config.yaml
head_dim: 64
norm_eps: 1e-06
tie_embeddings: "early"
init: "normal"
init_std_qkv: 0.0481
lr: 0.00675
weight_decay: 0.0
warmup_steps: 0
schedule: "wsd"
decay_shape: "linear"
Each number is 500 + 25 x the weight over the matrix's rms, rounded and kept within 0 to 999. Layers, rows and columns count from 0. Numbers have three digits each.

# layer 4 attention query, 192x192, rms 0.0481, rows 88-124, columns 0-191
459531495526498532542459464543504520504530507513481536524514470483461496532498489515531501441500546538557509499551507525482489462487475479481503523550482518475508515497491527469481523488545495500476468517460555487535520497491490466522522516482528501469485499524472529493514555488506552541501489468472497522518515520495498526529533498485499477538489519520517504457524490476515538502467498515513446527501561502521513507473534492488498505478516480512491514495457463487486500507481493498520522532481518487539481487560494468469498545477537515495517515502514514516495516514549508494
489515495516480477523475453479520536504468496495498512524471487509477478529515521488476495494443510521488493466473486502502497468508449478523560459552485448426498527464465488475547512487521522522529503554510522477505552494530498478470481498492573486507483492462527504558482518492523506480522528517543486523495516511467522513495482498482520496488482482538423467511524476460494500509530503481481517509496476504501526486543516521470526456567503473486500509555545532511527490501513503518511517495489500498506509489541563462463460522491493507500485487506502510476491465466500502489
552504487531509517503494502484508510525494505486511510454521498458516484496504523528493522512519469478559436532514487468520492555509490482521466534482514497507504489470446491489507518506462533514506500497511500473443501503533515489508521552555458506491462482528517510465478478548534516567482515529542484496515479506510484556523494524554447479489479480508517505524514528496491503544447520515490509471505449461482542510509530490502545523480504522514537587475512450479464474461535499522523532540506516496501526497499481473521482501464530502555516539500487496493471526507487522493
447509500520523521524474509516509524533483479515481527517522465533484454454508531490521521503478471502529533513510522505517500491536489490523546526499500488514508539477502507503505530516484457505518485516505524480506497491487535512497550458484475485538489517493515484480478503511509530520530535516491507492532448493542463502471486501478472537471468501535480505533539485432524512538482520505460474496501496485483537563520498461451496497484451472499498543489498490470514480498519485485534494533515540504492482544503501504459503462463501501480463489512483512435489481498536508484
508549518504560523528519501480463488551517479496523541476551481509510436512507493501473548467474556492493564503519460481570439536499513507458437503531538542460546429498520509572512519479470526504473563512521506539500495471487507512467529529575506526460541537521469530496480511475522520558547520460494433522546469504500438509514512516456519463513451492494496505462482519502465489499497560515471543530458474534534487471532491489502539508537548449543517512466472514518467466525522513505491439515530492479545529519447468512545501488460495555464506488535474507494480494516479490520
476530500519478489542487474550490502474490524463527490516432516494490538502523460521521519463539489493534482493482504481500499452486508493506501457488482482549497546440465463529466490500526504475522457499516502525525545521486509495494478483522548516471535496496512501501551507467498520498469465541493495454472494509472486444478516519533527508500483522520490559471480469484505525448508466483483494450500486458577494480479495509507497528516477559515532555501454529499487462475489486494541496505462519493543479500499557460540475505526476479502519528497489492487509541543483506517
541563465479507479480503517540506441483462499526485465469470486493464495458492502504501542458485487463483479477484483500514499507495531472502506514456501497484538478515518485461510505515487491518502538475477548522495495480487504532491520430550551469473494491507504475515521536515432486502475460507509536508483524513494505492511532505549515502472515494546511442506538553510495541489513471513553510508477510482492478539468505477541520516477436518527546495505560510455512520502464546507471464532501499510557474433480509438445516523478521498528515531518457478503517517483506478461
514462482455470529484502500493521491524504483495490457494491519517510509496473483393519472502480526417514484497525459543506510485479470511475529537497526553555492446526496521517529483470454529504474512488493500465557505490487512518505499512475474494529495518463524511467456491492548498493503515528493532475447525515532525483539486488486484552553449552434522514534459509527463491484461506514495507514498484514483502438467511533541488552492517516534532492503535548513484558495469506536537513488524504474512489519485470499527504470478479500510498481517447505483508516463471492534
509520450527491507555467470542546519517476506544476558519504479513481477496515527467525491488509491503520538555464484525469524512515563509492510465503465527499498510491471474526490510533524509475514465485475535462519491485523482540531486472512418472471478494462486490515492476479452453503477464506502497493515501518514547464496481478520511467486483461471531491533526514496460509501551491521483527506481542491485455494471532483444462520503462508488500519537535462486507444520492517562488517492538533513561468459511537487499529472514503502507500453474494464476457482483486529524
484536504493511521534510477519473507546471512507494491480480477493477514471484487488485551490516513496499484472450484481441497570489507484507528480505497483527513502491477505500475470487513471490580517533473510490495471497481525489453516533486505461500503476471455485516481490517527502494481496483505489557507495476513493437543505473470474499478502497511496536534531486502480494484493517494518488469507461455487517504508521524524471544528500503518456539561491479513535503533499523476523498465499518474515487461508517484460483499536491454513506461553538488513492479499526505481
485483510464495482464511468491427505493497495504476513511488496493514524520520496494500511495509515428508463492518535492491496515503493469533484461509470487464487520539501513490473467470528506486479520532528525466446545566495499523531512495447500531469490509510486509569500501508491496475511475498512498516493514545452495501475496528482553524480449497547532517467506459511510505444521472467555495472500480484498539476496518513512509525469490509464547511479493497493515481514481530558531505521477488475482486520523465476524492529506469471467476498501505499532485534476488523473
522501511485479503453550545512473523545506468516518466512502478485500471494468450481493504483512509479490514533486524512520460455470487532500534472537496480476476477528499479508464472462441507559461440506496525500515520500470504458489523440482506526525538499526448433480449544511513516510506492453537501453460542532505444481545495489545514501505510551436522464449470448514482546529492495543499503536531523494523468466448563536529522481454504494532487456521461487531473579486546512488432514457493469451527490497525514464467481540516506534512511510546472516569512523556490521475
512555489531515522516476478473518474491509458476516526517450462459454515556517514512510447474460553547563524550499489538489464511488481514549488520502494528481472533487404523447484497527506491509484515531474490507529537532499516494459490494490521483480498480530481493525461542503542461471451538463481499491503560493479467508480458543479478486533537500510505475516469442502473580539513506534510481510483496546466480561510526465484480508493491488517532493518506501472485472431507486495543499513526478502454506499523506491508505551485454486546510528531536490518480457474491502491
474519507531503531499493516522484490451486467495527469516451498514504509483506500524441524493465521530538535442537495499470508488477507485516475473477497529501514496519541530503474519437519492576478508513486539517532481494511490467496453492498533458522482512524492505541509536510454492516489451483491499499503521468481507466472497537514458496510511533508543483538457502523506481448490480499499533469514486467490526474502495544502518541474472479473480447517477493488540516548515500492481500527507489529474482480500515477532525506499527498536510452412455480536521509504507494476
489468511524480532529518508472536468522495460494494492493516513489506503523522463421493515524500475482481477536495458525499503482491502488537512498497495532492461514494512554527491491483484487526499529507503538519485511526511442498487487518520526503435511527490541518474468501488514503526461516507499499493470512456511515533550480502466512466551501493463463485485503454445508496490494486455453493495514497506462562482484537513526522487515493516515466537502509472497514448467495524516518506495509511449528518522471495481532470466517460465517524526539484482498478469487507505544
527504458530539448532510515483492497547471503496480536491499477478491492499508527514460516465494466518503484460546505499484531479506553499504461488505469480475528473512504526498542491507508503520533523531489507491510479486437520458465517527494521500485513530454490478509500507486480482515491513488486483502446492491498546512471529487495491504464486486558539450488485498528503525499496454492555492512455454508506501453525490522500488455534502519445503450470467517516523520472515522491530510506486498537508402478529574508497486525509534550532502512510545555482553515524541515513
487477547482485487486543534476506460521561506520481502466509526467529488536488473519491516528476558492498493502524514502492515471485482489482493521478504500463436495521516474465535569539520482495483504500498525444527539497552509523484491536491509487472510498503496512474502505530514510485505529529472499505488486483517531483472500497493521479503541498490547493512445497487528547451492535477488499510505501493497535534521551428597520514512505497510463520507511492500510460444481467528498484504452480480499530494516508530507511520426503478503472493538487473513507457466539531508
523517468535517467507530504487524486502534451492476512471520539528459461529457515485501523514515503466490512478457528538460489516458488488523486498516481523453482504520535503491518475493481475485574484475439522508484509488505529507467474513464499489537475498509471483467485517466525473514470524531471485516518469516535528513529474458523538480510496537509535411472484495498483415559532505495502457500519527474471488522485510515552568504490477501484494533493468531508524514555528523557489482545502514521532511540495489510502502525497503493499496516506512455491493457514487489465
492493507478504559493573525460463554537503479573565505489507460474555481505443465486511505512484510498486491523523516493502503468492512530510493529536534545521474528540513516483453494562511500587497501447499538485534497521542498521550467541464517545515546506457471494455470481557531478471489511410473522487508470479550435514537504537490561521524473521444468466502477502534549471463479498533491507497491525506498513453447524425564539520486500468518506543483446443458481488488482495526513470498474497525567493528471533478519485509488558444545506526497468474524516529503479458450
526469511445545495489492498478528552524514530511513508506495522546539532497498473501495501446434493499471469492494486521525505435501465500484445523529530499467506499505513512483497516518499498523509534503508521456466527510497497498516539496479513519527480540571534510469503525494524454518527536462486480465483521507530448473499489530418505501511521499512490509473470523488490511525484508514487529475471476501517502495503514468515526524542532486493537484493464528485508531472461468491556515518528497519481451462494458473530511528496499438517501504456470513515507478540500503515
525571507526469489472487499511508532491505515461477490501539503501478467464522489527486475504533495508506471470538525522506532492477545528511485492509537472534489514467545486497454513483520475499490496532536491515528522483496523505540521487529472493510489463484507529487492462485547497524527506491505487502514460495517491535511490518529449498495506459478455508502428495472492468517432492530531478523482512489516471475472491518506491436478524520512530480462515512531478526530545512460571544498498490510482490495481498502526520474465498520493490493479517492519503524518519480503
560539524503501487497492516507485495498461519461497476527483521558525499527482517530497519489554482484462496505467486471507500546484518484487481523502455534498504462478500486522474468513479529500512523481511603516444509501490489546476509524520503473436488481536531526526503540478519465538540508518501487448504485518443549524470535476396517523489511522516514497515529490511501531476499485496499527518517462480484527530474511506512500462590501514522526521531434457465483495494501504493474481496512520491472469506455486520530513504506519463473487456520511564501450491521463534490
472481503515509500475530507507486541516523544517506490550524507522546499516481521469493531534468510498460486519532498554441508516500526486462539489517531522433506500516544509496464522488533551413515472470508526522466531496468486513486484507482508473515480465526510495489488483505511498530535544469526520487500497453486517473496425487496522488531487499462486473486475531523557477500542500506466480447523473456487508544523471506549454569490507472467494509494509458485515495512519487526486488500483445522490467522484522512466528518535481473494539540490488490537464549530508475505
507474499493502456538466465521507501450468518436494519528509515578495500518534481480550489482549505485492481552496520463472543436452524511468499527480452480526518464486484463462458522507493501504528514511503476492553485456434475449542456504496535515487515496438523487510491436456503505509446483521484450535465517512491540458465487495499434524508504476514510474470476506500531456508515513532478532500498520465490457490509497476500502516489499484498534474495487534520546466490508521524498511524534502465498482504557478483468496468515492512471499489480479545497504484534489514545
525478480504507486545470467557541467481515466494506485521517475463538474448497549483481499520492465520487489519465444504435499456504514533462456521492483526534491514495436508495587448524504491494559475501521490458462510532544450495539482505512491494530491484462494491503472481538475472537511502538471497505524467460510492480493498559471455485523485472493516470522527529510505489482467488545465494551485506503458491532499489487487532518471475486522503536531506463508485502510494521527491484552554538538469452496531440512488525468501485476530522515471493536492480503451522499535
465536456475542511509472513480511499489493521566495551530476492500497508447526492516509488456490465475510493482490469476441492522468485508535517520510471535516497539474515462490469537536543493485524471516435530505496496499531449515479455542547520439516519504457506517526541506479530491504493480476529499536451489529522523477502564551466432455471482516544539508432522504509507516516472479527445521494478488526477523557498499527471480552519489513509529500516487524466541463499464530481521472515507546511533475501507555467459477486467500452487477507516491504504511510471513547468
474483530494499472436473530477518514511494511511534491444480477493544523507505499530501521463537523531487533501512541492485524495536479529496513467475453508498528487515474479480497492481443492481501485500485564515534469505500585478491505497464497537476481454534503491507538453459437448566561552511543476497523474523482486543477483506516488533519522511506537522516530472483476500526480507487569531499448500472506541551504492512447474477503481521426576505491518519491526475484458501484516485480550476469459459505486482490500516499516498506477467460553445527529481505481519536503
482493429484508506506514462538467494478493459500521475507514492508514470517523512449504455471515516502522502497458484489522522528474553508488550548493463495462449523551425494485524467515516506486517535548489491462543492466526434494524509511502559467454475471511503474523507511498550522539491480506496480533505452491469525481515515476529500500528516521478475490517567493501500484522490528483513502492474491494450461538508490516477526542494467520531485529533500472482477492548499499459525495505550528507493475450528509524476490482495508488541530502524491432471491490487521495490
523473536490502480477523438492526489500514514530533471473524488486509524532479524507493512511552546549455494480518517490496493480513488468527529466517492503476503553473509488436515485467489499525485485480492528509538479527477513526506526472525521498527496530495510458485490490494463541514476491470489528516486522504479465522495542478544490541548511497490496499522474507523499543526483479503548464486482507480542500453503470527498511492464461531468500475509500509447501486450540529506484542476462496467523509511495517531526486548534489507501484514499452493508480506487511553493
511517502538513545464480491495471506569519490518515506441463536505467497499467524529526462498513511503523505448490523466488523509501484498545512511495527505510533529482537520481515542461487492536492491469466528507524518491494513488493453492530482530493505455494495464534516526503521508508501525476455477522469527534502510467502506471509494499537524505464526485512497564505493483482454530498488481508493508530521447472558535470510493508519472503469475496514510506560532500471448527494480503573470496490516458506484529502516527493467477506535532509491528498461523551491543524471
525521530517509489426478525524475474473464444482490511494465501480472486539514524520529524515564450509539458505499493474544473451541456455546495447486499486473556492442513520502502514518484504480519511523494479502449526473479468538454469487523491503525546516517517503525456506505497499503522519507493468496558480515493505548517533508483481488513511495493497482531520484457544496499476501507468475551472528499533472495502456524480489488547504517497499501505510514528524492544491491453480541503496518504513538458485515508497499487523466535532554583479496511518488470550432490512
518485518449520509503558534455504436539503480469531499519529532500543507518500515476481500521537479474469531492515504515523520535455510477482508522489544497539476456492512541528555459480513437489448498450470472527479446483512510530472470531489501494504530481491493484471501479535516523496503551487535543495494533484530482518578510501461476504529472535521530459482492527478462470464509476518469512456472504498493510503494555520505491489491479512497489484455493499523516522500498517482535474512495468463540501492467481535545503488509511496507519517511511459539486451468470509478
497545486500524537495478490510488500467532482514489496519452528462525510516525469493481525421503527513450461487510457501471497491496513506506514522524486504553519485502512503525503472539433503523479497538515485501493472513499493510519484491522561511443499457492462477513465502514501487472517508447531457543456514489486512504441498462479493520561438506476515481476471490505494494487523517493488500474494481506505446448512461491504477474441457518459518468529511494525511507474469573500534537512499535526513522519504489463538554555472460471499510504487500520535516524469511500476
482535519520534493488488492567524483532540485484506502493541491483497537514483495525530473512522478509530457486471458529547458506478517533484503494513506496505468471532528485472462527508484528484470506525500460519523544513429498525462464492503527486498489507471497461510469525492475486442477512504511496487507472500494499484492524520535490530468499540515523523474508498490493482495475508473512517492495468525477459497441437489477471504489467464519527487482517499498520463509519516452545494468487519488534503468473493520497472510521509538519507509532506511501519502495534469468
480517485499485482488574533510472469525492452477479506520492530504507428520499526492515545525513484437503482453500556467554498550502519466520486515469516491518506509463543475481487537505465475505478512485514478509468521527533467517512508492528491522503485476462516507450474499501526484559483522472506513480529475555480545492465459509472472465454497462466539523492477516449480508495511491489535490498519517512529453498489506487511507489515475502502506476487484500513497492548538467479481490484492566524490512451515501504475473488501493459427514510541519449546525499526500520507
510488485494516490507492551506525515480508531501437499492462495464525489517558472502525475485517458520499508500473492501433545513478492540508453489533517518483523516530516534485490490509468514458495500526514470489510503512490501522497524517518518522509501549476496505526522512495487456463499506490530503554545474471493517548489531523507463507534558501536496496537530523488517509521483442487448498500513511491479509487510488513484483513506504519468542473469472499497487494513524506506504525507480465506485529494486505485524533503525526510524493549443522537546512509466493472522
535492481478504480495482479489495556556513461508509531516506519501480499574470503544484508475496519508519453464515491506509498469482536522485484485531484501501498478504511519451482519488527518549528499489487486502499550459483487461496524499506521486499496513512475521509472534488518459474477437557518485508507517536463545535521482485504474471498494531561540525460523494496512524493502498566508493505506523493489525441462479455511484484533472528490490492505560491534522429540479488549480523538556520488507487515543535496539507539446496509509530494466535489500472517456464497497
# layer 4 attention key, 192x192, rms 0.0481, rows 88-123, columns 0-191
535505494486552459497487428549472502474477543511479548526520526519510521516453518536446505501542490504501497505466543466492517434434527507492525464532481473496449514504491470384473483482475513388510482463450515516465479518483500553501514493470488474487512465500468454519519449486465487472470457508507583473529504517461472477535503507493498473514522509513521495507553463522448472505520475521498457425496491471550512475438465509514521529432454516514506490532543504454468478542536522561476535486508527487462518498485528531513487515552478464525465521448490468510442489543492487500
520487510465474514466509514507513495492523445557510448501507487474494502517513471487482491544458527517469498476497524546508501488483467488470495496502528506482463513517463502483551508493510508488510475502504479480500517510525500446561478511491484537520495495506476492476482530523518497436504536475522503532509485475483556511528504510524525576501505522487490488486511460516515499501485540550496512502469507528526505477515509483458491494500461495471499497478524468530505517491467512508502475489537465499458496471507517528467492537507494505502514533501486479501529482432508485521
518464554458454528499475520512522443503503486492490474492469473486532447507507505543508506516483510502450474448519525577480439479506468511459493549504490465518517504513485482477531491441503469527510482478530487516445521507497484459496486477495438531520504476503485501451458505536516482476523506498493502480528510506520519483508498471488500482502536427500463501525488553495490509518491490446518562494505518503545464505482485532496447472512532506494528504479546509544551517504483546449479524459537505508484510497477471488502501488478522518504521500558494490491517464471463556498
523532450478499496539495486527525517512482485535472491476495520482479550516504485528489443521525517486498511473497485530529496500499509507510508506471471467526448473504489478504523532535492453548517498486461500485466542577487482482497489517511473501495494500517457490530500523523473520496494423466475458517520532475535529469508523486485483503513479456477479487517520445472503460496491534506490460525503458490495508496495522510488419480519508571530549467509470559490521471497530459468507540563565509491504469509534469494449504485512484513475466507519512478521573486445539501484
552490480496524489525511487547514486493475508490458521475561454517471481486462535525515501551555505483489536522465538490481489482500481528500468514488549516467482492507509487479521507508480502484523526474480453513473507513454455463474502512508471511528491488513480484497417468524533521514550529470525541495490453508472477543545473496497498524518464493453503479550495534464460434540501492529506527514484535486468479541459507506492489482451544526487502491509464505539443506509496481506482512494480512484511491506490504528537507514533515521488485542501485534511507462514486494545
509514509511569514525512453497497528455505523484525528484480506497518487486470477520525505523533482509476474521491454447492517493509559518507517512517517541482522516509498496456520467501480553441492526496466521477501481501480482509468554529528493484483516435483528509470459462462473476521459506497497516571504497533520537514511506491486518493484506491486496493490528565506483493505476497506543470491535467473501531497513541528541488485484530487507525506534477480473516486529491507470481540467493480532517476507488509476503485477518505517478502493432499520455489507490465460530
508527505507517528476526532517487497476471490466535529514484484488468485530484543527536458538508487509483491516502530546504488476483492493536493515493495507489498507532466487503535508500585527511515518467515448537489517526520476442507514500502520495489501490520511529472476549497497480457539507528490478518518497525513512520526515472510499505513504453509520478488527572525492465492498497439487513527495488467480438545504447470498503490487461487555479510504510495533515512543509509498461478507506468507495504507492489429477556505468525477503520487486526473493528507496474478490
492503534467471473520503505500472492506510474528502505445501505464476499517477534495489491516509498508504512517506530515514490477476504539502490458500465553516523519535496491579513549553515510490518472502523512518523514499526524528494572487519528514499526499547534541506481503499444530462468512495487498494530543456481520511463572539462527519449503501492454526493499471536476548510467505538516486548507514493503473508508483508489546519509455477529499472521478507517513527512524495509472479479519489502544515505501448460494501541488455512473445506495526542523503472508465507543
565530520482454514498521510503519518520527490525455492503535516423492476558489521474486462495520494491448446492502519500490448496521504506546475507498498500437490466507470495457547470491464524485484502484467501498479527480480493504543510512492524518500481501547487537499483479515530527495510473484539529493540507477468537582471463499501551531478501504506473482504484540475474501518483495490498515507523505489565494452502506480522532458503471483498476509497512485457494508495458492504474491477563515521501493502562493532509529539504450523571552434520470487451479513511491506489
498514525496494534484483526482504528509519516483492521554491502484531491483518481454524509521517530504517515477556474520519525495455497494505495498497505506471474525513475504494549496524493515485522522493462442496465459522522482498509505505504476533517551557517473502470455486503507515524525496520501452468517483421533485503536501461498536462462513514477568533513490510495519465500517531498496495514545518518474478468535450533487499531490526461477495511491501523522477467476494505465487491508487544542518503509480478513517478503524512508536512501481485529478491460504441480489
488509494501475528488506498508532439474500471519512475443485545520504515489494511492519502519512489502514499490519514494495485534473455491478514520472523489507493522496530522483497527473531537540468526509536518500460503482531496501491504475504513500521470522521511496494509474502468503507555498502491501494492499499492494505467492462556530518458524476487468458533530505469505503487537545519461511483488480503541548556519495530511475504495487475506509513465475502465493524514464493504494479504496506495477541515503527502498494520471532504477505507513454526485509488496485504483
462480519487494477435488481535546453501490460487494442553537506520508461503508534479486500504459504499498464440500468540476527517562527490491466484511492490429528473471486460492433484539486513461481494517517526516463524467494486477520452547522514484500480498518497465485502446484554543481521514533472518508522524520439522517505494471482470533495491452533481507442495473484457492490509498501510533508467504523536521546434489514498459529508504495484465496513505490519536503502473518521488479478527504475513542543527499532501468492534467487484509462521479513459511467487483514493
491508470473511480520509505533593509515518466524502494485455492493509573475500473470496528513424528538461491480504487486495489484510524538473499434488482505478470540552473515494464540540541486456512493517511492470538522505524486531483509463475490540500485539451490496532556561481508505455477461509533514496550488491534448468530509522502473552472466503550502496487478498547472499489516517458541445486484498534472472534522460501536475533526484508474478436485491491477519508518468501518467525491475505442493469485536551482461508515557440495539485502499546519490477458462575525510
503456495497520499476468524462450495494509483472513487512503487551502486525497496501528539530538464493541449500476496472498482517460512473484496505435514513449497484431487492513476437494482507542475484479525551507446487453495476556488499545486497440538529532591521484475421506522525501542459481515540522448484522541497492545560517520531489474558510469482481520494520513467504533541477457500469524480476498483542503498477548521510512508493529477535522567495543479469499518490535442543463515464517534486436504528491447459534519486545551477504562501475488526467437493545485498495
510520508492508497518479456530518522512529491515503504530495502492544558516506477524508463524502523494478514488489475476534526468474498495545503463493502492487493516495465502481517557502549478443495509458497524454526485489510510522519494460509498495528512560483459505491487496485521474469494471498490520558475516456519486492519505502525462459488503510485517501500521451492513537476552499532470474474493481496514475493467500503474472477519526475546480483539508482444494525481474468519542491533474479484498502589533493526537434473512451446497490510481500519460526508478559477514
510501564497514502521480494512510500504506533470476485476461456524528491526479558475528557499514473466503524476505501552514521519522513497474533494527516485503489520492482508528492454489478480483472516520521498490497528485459487482504485486494512486532502482514546537481479480502515509538544539475496475495472482508516482524563520472515481485480528469490477523541519508479528488504509527520483508507525524481539463512557481516442472494483515469454480522470491484535443496533500482468488509494510474496550520484483481523464514495500540504483494514519463494506496494485463484513
492504481512506498474486495528460527531561503481549468502451497495513537531512436518533459538446492509504461477534471533566494472547526530525476487477486501487491550515505536498515482508516463475479491486520505500522482472468537481494429486512491536473503491480501525525534545478447472496500523503475524493530479486514442509488511499473485527502513482526476547503506497501507528496516522473539500460510486532470508515483531488527481527508521547514519499497510489505512522520492505497513478523493534480500454504513462545468504520528508487463486563448511524549522488471514503481
545473480510469504466521552526460511457526509485517518520499514520507480538499522472471494522493467518499512455476524491548468492490473495447434459518482548484554501522500506481504527496506536483473457458555521453499465484505511515527509495489496428492451544512505458478433466515488472500539482516493512500510472469488484506568477554540483437491477551510528443490475514508446505484518523496487493504495496486554534520468501443488539487504518548549492517516491448491489527492483545481498487552503515499526507482467507494476512536503554486501494523449506439490474501525499468527
500478543514487540468546486505506502488524513516474533456540484503522451496488476517512539526527478508493480514499521471495507478493490496472502534485565496508475503502504481518535501477489540505505450487507507494464499507510480530531528523504493500522493536526520502516452490504532507510499509469553545504483507541516496476538490530517482504520477512459498529501495508484501507479488515495486477482522449435533463460495514474541496538530539511512525470462498489483499489486506453451523513510527484509490508515471496516533483504474558535518537489491534505485496491511522438450
514511496493495492483481540469471457484520498512510492461486486524523508532485483504502456482517475536485511453504548511490503542436515526493506486443565526503486528482515503531521490503511502506518455457524497494494530523513538502526538481497526537495513495585454501499441548543475480518530543466502522475483475501513560469490485475497504489531480506490480537508478499494462538489494500491520519496504489531527516444473518551464472500517492529478515510512461508526494531512496487485497494506453486413454482493510499520514484503444541541451523447511491553542528530506463504531
454481475474537493500499486519545492504458523496481514467514495474458486486468475514451469478490533537489550527524477467460488481499571502494514519553520456467472546459500498493534503523523471473495487485443492524506479433500480488522509498547481514495483489462502454498539467536507484511530528487476504490497521529480481490498517508502460515496494473523490529438500474532553511502519493504513503478501503530528507511492502477477502536462476509534508551477509536452523509481442475504542484549502485514546492493521515504519511492469485539490487534463537468538523499487519525494
502494528521490506552461508527492454499478525474521446527514489540525481498514514446500531485530442484458467500469482460495497516539501468481503454458479465451480507478459486511529482494518528533512502552559533469460529480510477449496484465476514485488450495570522470520463492538526496484535485485536508496508508535487569571529472511504506512520476496488477459542551505466453535496493448457472514477482488465488494512480533522480508502529477513495495575547499451556505476521543481523493512516516525508470528481503503497543508506517544533460489540473495550465505501509510495535
451533465493497535505484474524492526458522515489546467505518505476464480513498504459466514533487465497512522537515515463530540522505471498491487530550453502513511532503459485495498507508573525483517453471526481472476542482469510496436527487527494480502523543520501497469494486512496490491493445512528514520465513433514449535462540500493512496502548550509542496460481494471510526464518517465474536474555463487533484477516493461459503497483539480462489500514488515512527495462511453516540463483470469473481510464477502454516508455485478514470531483482501479525442457461538484551
475480550477496530515495476487469529465520552551462472499520494506507502511472518502528502555489495463526497515494547486537511472518505484518523480530511481465521510476511474491514528477515500508483498493508519493502490502492544500492527488514492482483472538487522520503446507457492479511465515496541512443504469519506498535523458485524496461525500505472524477450480531498491460511487498551491509490483470482560460511522548525507535541445539528478531477518481468473488490524473527528527462435519479463497533515482461481489441533501480515472545473480466501500484463529465480512
496535459501542481546480522460485504513482518531469506492505501491504526510481438500470495521491492515492454490504528511510506484466520528498531472499530487503532513500488535517504527505516523451555535469467496480505543518498504514511530514438459545504468486528506500475528478506520484455494486516518533530520463470514468457476543514496497495509453558474489471466515513484507502551532474554520443496473507485525532473519494548458495536457471494500490465455510470496514473432538475555578458478462480499498495469511496520569529543511460482493511484464524527557496504486526485547
505517508483519529489493479549462545477513452516500533441507494507499519515515459501550502484468488473493502527551501500488567504494513482542507504520489525510485451495487510524499449551530499365515541497469483478507478506508488481466527477489422502503574504413555511460531498511513470491480515543564522473486470448497468440525542518502515521501492482515549514464514494508490417514480452523520453463452510494496511534511493511567499574508516561468483480490470511463555481506501495510515467501550478490534507492496516484471474480546493468505492530483509461488452496499511490529
483530500475465507489502558484470499471493511524495485510480463464551537538517488570513448465517532495477510500524526564458498501488493520467477505505484555496517495505519474464481453527523492482500489462486489516444490527570481496471483466482509500478475471488547530462500517500440515471525550530503559446543492490521493507521493501514481485494530537511498513561526442496470510502494504537495550516559489498512509480477517464547512492551484511507539465491486507480536494498511533517529480511478503493465480510494464470512532506480488486524505497489492475560505491505443541504
523537543525521506531491515508469526464530512472450493468497413502498537514525505518476499521474459473539463490460473478527498515502434523520513477458577514483485447522477508543531517537490483497518545548509496485444501489528492507543517526529502507472510434499506461494438493511507561506485479535538500475496440496554495483490523473512502500455516489478531446483489574506452518517459503480471531501504486477504493496512517493535523530516495495521505463505485467489498497500516461492535496532501509468489493497496502537530484542531503520529510469480487556483509488519526520466
480484465513501496500470508485522490550482488490528491507470513498556533514503487471511483513510525502468508549456506477468500466496474538501541504519444522516504509494516456478444502527505487508489468523472520487558504529496509497542500510432480491487525510498497483509562487492518501479487488533476451516541491484497510562496497455520486482508515561519510489477513480473532465498487501481534510547550506519476518531515505480495496466519507475508506498475520507514512520475456550482512497506475469486478501525511514507483500497539514496516498477474516513515536504498463553486
490470498504501503444511502545435517545518515479505459515500536530550472492495476491484437446539506463513520504529505548547483509479509502513509541515470540459530515498495502522539481520507484499501468519508482459526455483467510497513504529535487532512505469546468498528575502512468493518481488497480498516482530488539497522504497543440457457507501473504512482489520511468481498515473522480541506519526524523516456518516451491523488489467518510468461482496525523484500494473502507452508501542493438499513504483510506503498528490500547511547505476520566505496548563497470483474
543469439483521463482487493558497504488460502517506488559490544494483473522496522460484457487477489508517521524497487539497464461503535470497485468532453507540488496529484452473508542528510473474522504510465445506503523463481517537524476510488538492510465467507490517511524505476470530468511482501547520528491504528462454496482543498494450521520474527516480544498540497499532527495504529505543517526479459522546533455497472477501461457557520521561508491532487512488583478526468506492474513485504499519501482478555535514465493529536505487488475491487532494483519554496516489479
514439545552480506544538530549484516518469489521526492469561531493519508517475513517503512522548494528458496460503516479462494453489507465495541511526477530509448486493500490497496513508457497482531500450503509535514513516490481499468527458502511509530524535484506461488470515532516471504461523544516522495512490499507478509509515494504461438511501532525502486543529483474453486523492467496503514490503479507447498522406495465481518472501482557463489524484498491472466550497498508515492458501501489480463488488517484570488516527510523506473491534511491504532519518509518496501
432497490471526509562470462500488553507454476512508489565501520480503458513492516526510443481502478504484534546466535510517516501499474479551567502482487510521461505514528465552508495466524530524505496516470499475503479519505466516512496525521481532525469509516464521501515484492484490526513488539533503472581537554472504529493481501544483492486485482504489480487505513488522450524492508527519551464511528471463508519513477538484481530545512476511498505482485492488469510525488516501505487470483485535547468495496474450529467471509471498461503432487488503426544545502452487487
526518499500494471506518525506458521482500502491485473505460466491550461481481554519474452507477501537473549448467487528497461514467470471458489516514469518589484507507492507475502520482470499543495467531490488503518470545521447487485493504514482489488456469503494511480522520506490501507524489462536459524502566496505506492508523492485525516531514476468512507491464533511515516495520497523525479532532483492495455472453486561493512445504497432524520475470467496546476529563453514492465480429487518496444496513520473502481459491458504456540498474472538535493536508505526448511
515491511506510487458489478513484513497486515519528475535581509505498505532462480501537497498515523493510540521497505492487512457531517480478551471503499539461528483512516477445518491459516468471489483481470527496536477467434476492538468491484506511510492512530520440556466543529490516456546491485478545505509546504460542506475576466536410524488498504516506518487489471465518526477554507494441510516484475473497539472490495453501467501454510537486442513498494483502499494494445501501501464487534483528521498466546532484509500490518488489506511434492492504508499545507515477473
508548482522510485488511487528472499506510477516530486543511475475522486512459483464542501481533478513482483500510522457519508539514469464503475451468541514495474500483502501519492496493478520488503469510522472520507488490477442521528519505524481484501509489483498515498512527528536533527485520480508514466520540545515482507489517468495514492561482509485509511509469536500501472445477479526509519476513486469502492445532483484481472482524476461470512488500527502489517513498485502540519508529466502516508494494507507544502510535483472524528490498495493545515444513480489478497